config.toml
num_key_value_heads = 1
norm = "rmsnorm"
bias = "all"
tie_word_embeddings = true
parallel_block = false
init_std_qkv = 0.051
init_std_o = 0.0128
init_std_down = 0.00737
learning_rate = 0.00742
lr_mult_o = 4.0
decay_fraction = 0.302
batch_tokens = 8192
dataset = "wikipedia_en"
Each number is 128 + 32 x the weight over its row's rms, rounded and kept within 0 to 255. Layers, rows and columns count from 0. Numbers have three digits each. The size before them is the row's rms in percent of the matrix's.

# down: layer 3 MLP down (transposed), 192x64, rms 0.19, rows 175-191, columns 0-63
# gate: layer 3 MLP gate, 192x64, rms 0.332, rows 176-191, columns 0-63
# up: layer 3 MLP up, 192x64, rms 0.354, rows 176-191, columns 0-63
down175 090:082190099113152070107133101135169146127079136115113084120141080156081087155154176164144100147119072140203152180150137136172182113123103133140098130098124165132138199136109136113116108150118192
gate176 103:159142148113089190074063113143112150158148132099130133114109089212099156099105128039090151140150201102095125097116113135133215128112106136163133157096111123139162126111101125140174121132125136
up176 109:099071080152150094149121203094174123070105105171151142163141175076111071138164122127150147125135130130215154154139144097150135090129115173155161088146176146123094142136147091150102136099106170
down176 095:167120161135084144132062173147146092114130103175125133100125142099161102194073167118123148173156136098108173111108150156138142116199084130093084119104149101123101123138118140115107176203155055
gate177 097:160170082097123132193101119096100088126113071220157174155155194107146149147143178087124093110134098165155123109144126115144135112137146074115125135115144091101128171187089147099162104083153143
up177 091:112075098136111168102150126092151139080155102160141171135159105068108165142181165129154096109167182176134191107165120116140123101109149159174129058098121088130056100137115180147132125122112084
down177 087:242170085130119126112116160124124112140121173091103156131117155124144132125074159142101083102136100099144092124093110150073166143148099103091156173139123159130132149138124033163169124180146158
gate178 104:160110152107160148149085079133111136171104109172176069100202137105195113144132157081113148124113098072100168145112091136113151138132166169076135114137137129106179099054088131096146114096106157
up178 106:119137118155172090122131132095135124105160112147124101121216053135157159140126130117158144172116078092111101093123104110195127125174136151127067100134151107085145143051125085171116129098135055
down178 107:094139078187125115206158128126133167082137104097147164157076109105108111173128135164182133135140176197134124082145124086087152107109117105164158122130114183177115070164086107107139121131110088
gate179 101:128134079122102147160113172168112164118184159167095096124082118120176143140124139128102069107163188070090146061126113149072134136118092123091130113099089110066186124161080090127113136103094138
up179 097:120100086093111112139085109153118114082137087156089095143106146082137166106128132154166153079134144110106168146101110073154122146096094117097156106255165129084144154096125128123098093107155157
down179 098:132194167069094137109152065187091127073154147136131088150135107172165113140157123147159150158133132148108108178197136082069131088158101163163145151130073134146133154125167124133109124123185167
gate180 104:124102140146090134156113108097079155147151107165161061137147143092166212115179086116139116088169127112154146071093118161135145175182151098189079155150142134140123069110114122162163150132175127
up180 098:077135129133152087120127069129108110193095123154113121149167147161136109149134110166182092055178137145100095196148159106101108112054161109121121132104120131143127121134099183142112182166127199
down180 097:183092186139151143121071119105158138144098116079165117142118130059124155134152198136094144175085097132158181107126133140152166145124138085177160142134106148123069123111149075130103175066175121
gate181 101:127141143166148138104143123108163112126126155160153095082126129170088115111131095140115105170096161175147143104103083102128151204098104135191111122093135057095174140135136159062066091061158103
up181 093:142108165155076116128085146081101164156117096150119149164161091203140134162159112130109030170166141122082156099095144134167127105176080147073141122141183120130145141136067116146135160120123101
down181 097:158168086157122098080173085138132074140143126120145084066090132112057087171120120175112186129125095160182128116082105118130155147171141135160178103178142144140153172088151160174107133113104126
gate182 098:135152102056152105120118131096100129185109129055132104101080163092089131109150140079116144149073169112171096130165138154094214113150123152155101104142177096112090122151171114085124132102082151
up182 102:104135085114083145085147143097173117114201146113169123121159176165123167132134124193093066108102189103152135178111142155124134135111114138164056166105112141135138112080055093145116137125114079
down182 103:141160142114140124126152107100142127131174121092117162052101135194131141134142083038192091140127090136136165136091134087129089096102164115122174095172124140084118072083105170153137139071120115
gate183 104:133128149116142128065186084175099103098130126153164101150128105156108185169113192159125110177119086143170146134110191159109152156090107138158114119157136160096110043120103096131157108158165181
up183 106:110121128168082158112093166098068126140102076075075150088157095118124101177111110134167120189106134093111124125166140083127128134055208135144150101122116057152179143135144150160134105107136116
down183 107:140107196122116147124143145119102150131138136155124049158143130202145122137136073135086153129147067166118165197136183138133101099154144105134088079113113164099180092075130139112173134140070159
gate184 106:160157126130137089149058181115175099152062130194157150117119131140131089097156096106150110124205148128106100119142079126175174126094077141080142164169136125140124171155122115160081102081112155
up184 100:120113128125095140106146180158061106163139117113130065102145152107103080137188109148108133141119111155191100133160079161189118082105110144108104192141139094120152194088126083102152140095070105
down184 102:128148116128147081151108218085168091156125105143162148155091189122156110072123125106142136145192138093122117130115161147191123103048124099148129103123135149173110076168143160110057122111119119
gate185 106:075136137137125136061149083119200130122131141155141107157117068120138100141139096087144142090090136108158088119079089076126152145145113151131142179156220080138110134088120163151150060114169113
up185 100:145099090156116167106114178123152107170119079119080163139085098127113115113193090133132124133127091105143133064134136217118107089129086139170120106168096149144200120175145119153074100137178145
down185 097:097145139119105104091095123192114144146093161095102108122122135169134071195112153158141136124137165211177101081120182096134157107102135125116168131122042105064136115075124096146113145100132114
gate186 104:119155159125076140076088055146175186116182115195099138091091111141124148159066151146115163111143105105110166144194145106123168145127103137155166148178147144086118072115121130110125110145168165
up186 103:110165115145139110167168154163184107137142119149132134119213182125160127140103157123107171142094159149091116127117112144087182122121114163099118099101077133127184114150038123113203082153101097
down186 101:148103131140081091138091113115104180086068101111143163153146114100081096099095119116126165146082091121129180081110105140193162116141104084191129118172087127075091137068183145140135163105135113
gate187 097:200159094119132178136172153179078091079162055112086138176109132111146114170121119146145081131117092113100106135118121139102118136097120163109121096155145105072153118067172161152122199161151141
up187 109:197176191130133160168149165102055137101150088104133096120144126153114124126098146155146125101112084165087127134156183124129146167175133158100175180120110082133113153148102164198144135184090115
down187 106:140184121133102099131146086155134152105095121131119156211126155146133120133141171071151124142090138059192181155098093152146065111111109121115126068156092109147127114111200123132091116147147064
gate188 097:077108099112103106142152119141091156130129119089079165184126062164098111077161135117106135145100059088143125102105151150095153116144177172095146180092167119173131106106176068122125081180118128
up188 098:130093180141138160051102112044090083103131130108090087130114133136156136098136108116097148137148097116154104166128108135139156113135172188172105062134079185110178133148162106157144177101104162
down188 098:065153111108158164083162167079138191095127155141187175180101100087180124162130100134082125128109168107144150124139115158121127185136104164068095110153192107135137161122129151141106099173130161
gate189 094:138160107112096093105115178152123051161099102157105158123101151184132126109110138044087149096157138153120137136064158066135110118084139129136116095129113132079173103092139183166129144184177138
up189 101:179198143118113165108146107168087149119117109130091157130102151093140133092188113117189096130070106137183063167079080072146065139146128145127111124110164115097092160117088103136123156105106102
down189 098:101172124138121122120014123074130077167108111135081086101183140109137167152130182137129176110119161112118096165123130150155103150112144161087154138161123064140158164098072112149158148085123126
gate190 092:169113167069198134148099115147137149155178071160114065131142117120142105105179151156086154133137179146127141173153120081076104122124100106077195147108113116121141163162138185138138169102139176
up190 098:171127162129110155185154157109154095157143134156107098122158151132080079157091071133179121112095150159097098144117122153134133128121103143116100086111147102179188103133133176083190136228096116
down190 098:076122122116175140116213164152084109114127058131088185130159155146112106188161170147060135146097149131095143105163138114130149133096146107116128099140101124162089178169153096136164088081165146
gate191 110:156123092117125193087083112089108117145194072135145099106110123120079142142190109085123138107149198134154055123122124116144120075093122133157156103063103125130135158109075139136079140172159155
up191 111:134105115175081112072101121167168121107085124101089178120105089122154115139146111159137137186124135092105147126206147084122134075155079184110168134122128073064098109118190139116099115123094157
down191 107:080059095117087196112124091125220074145127133137081132143128174098090132173148072146129096148131139129125051132097151152102168088113113121103165151107116152107102136108143164123092170103111123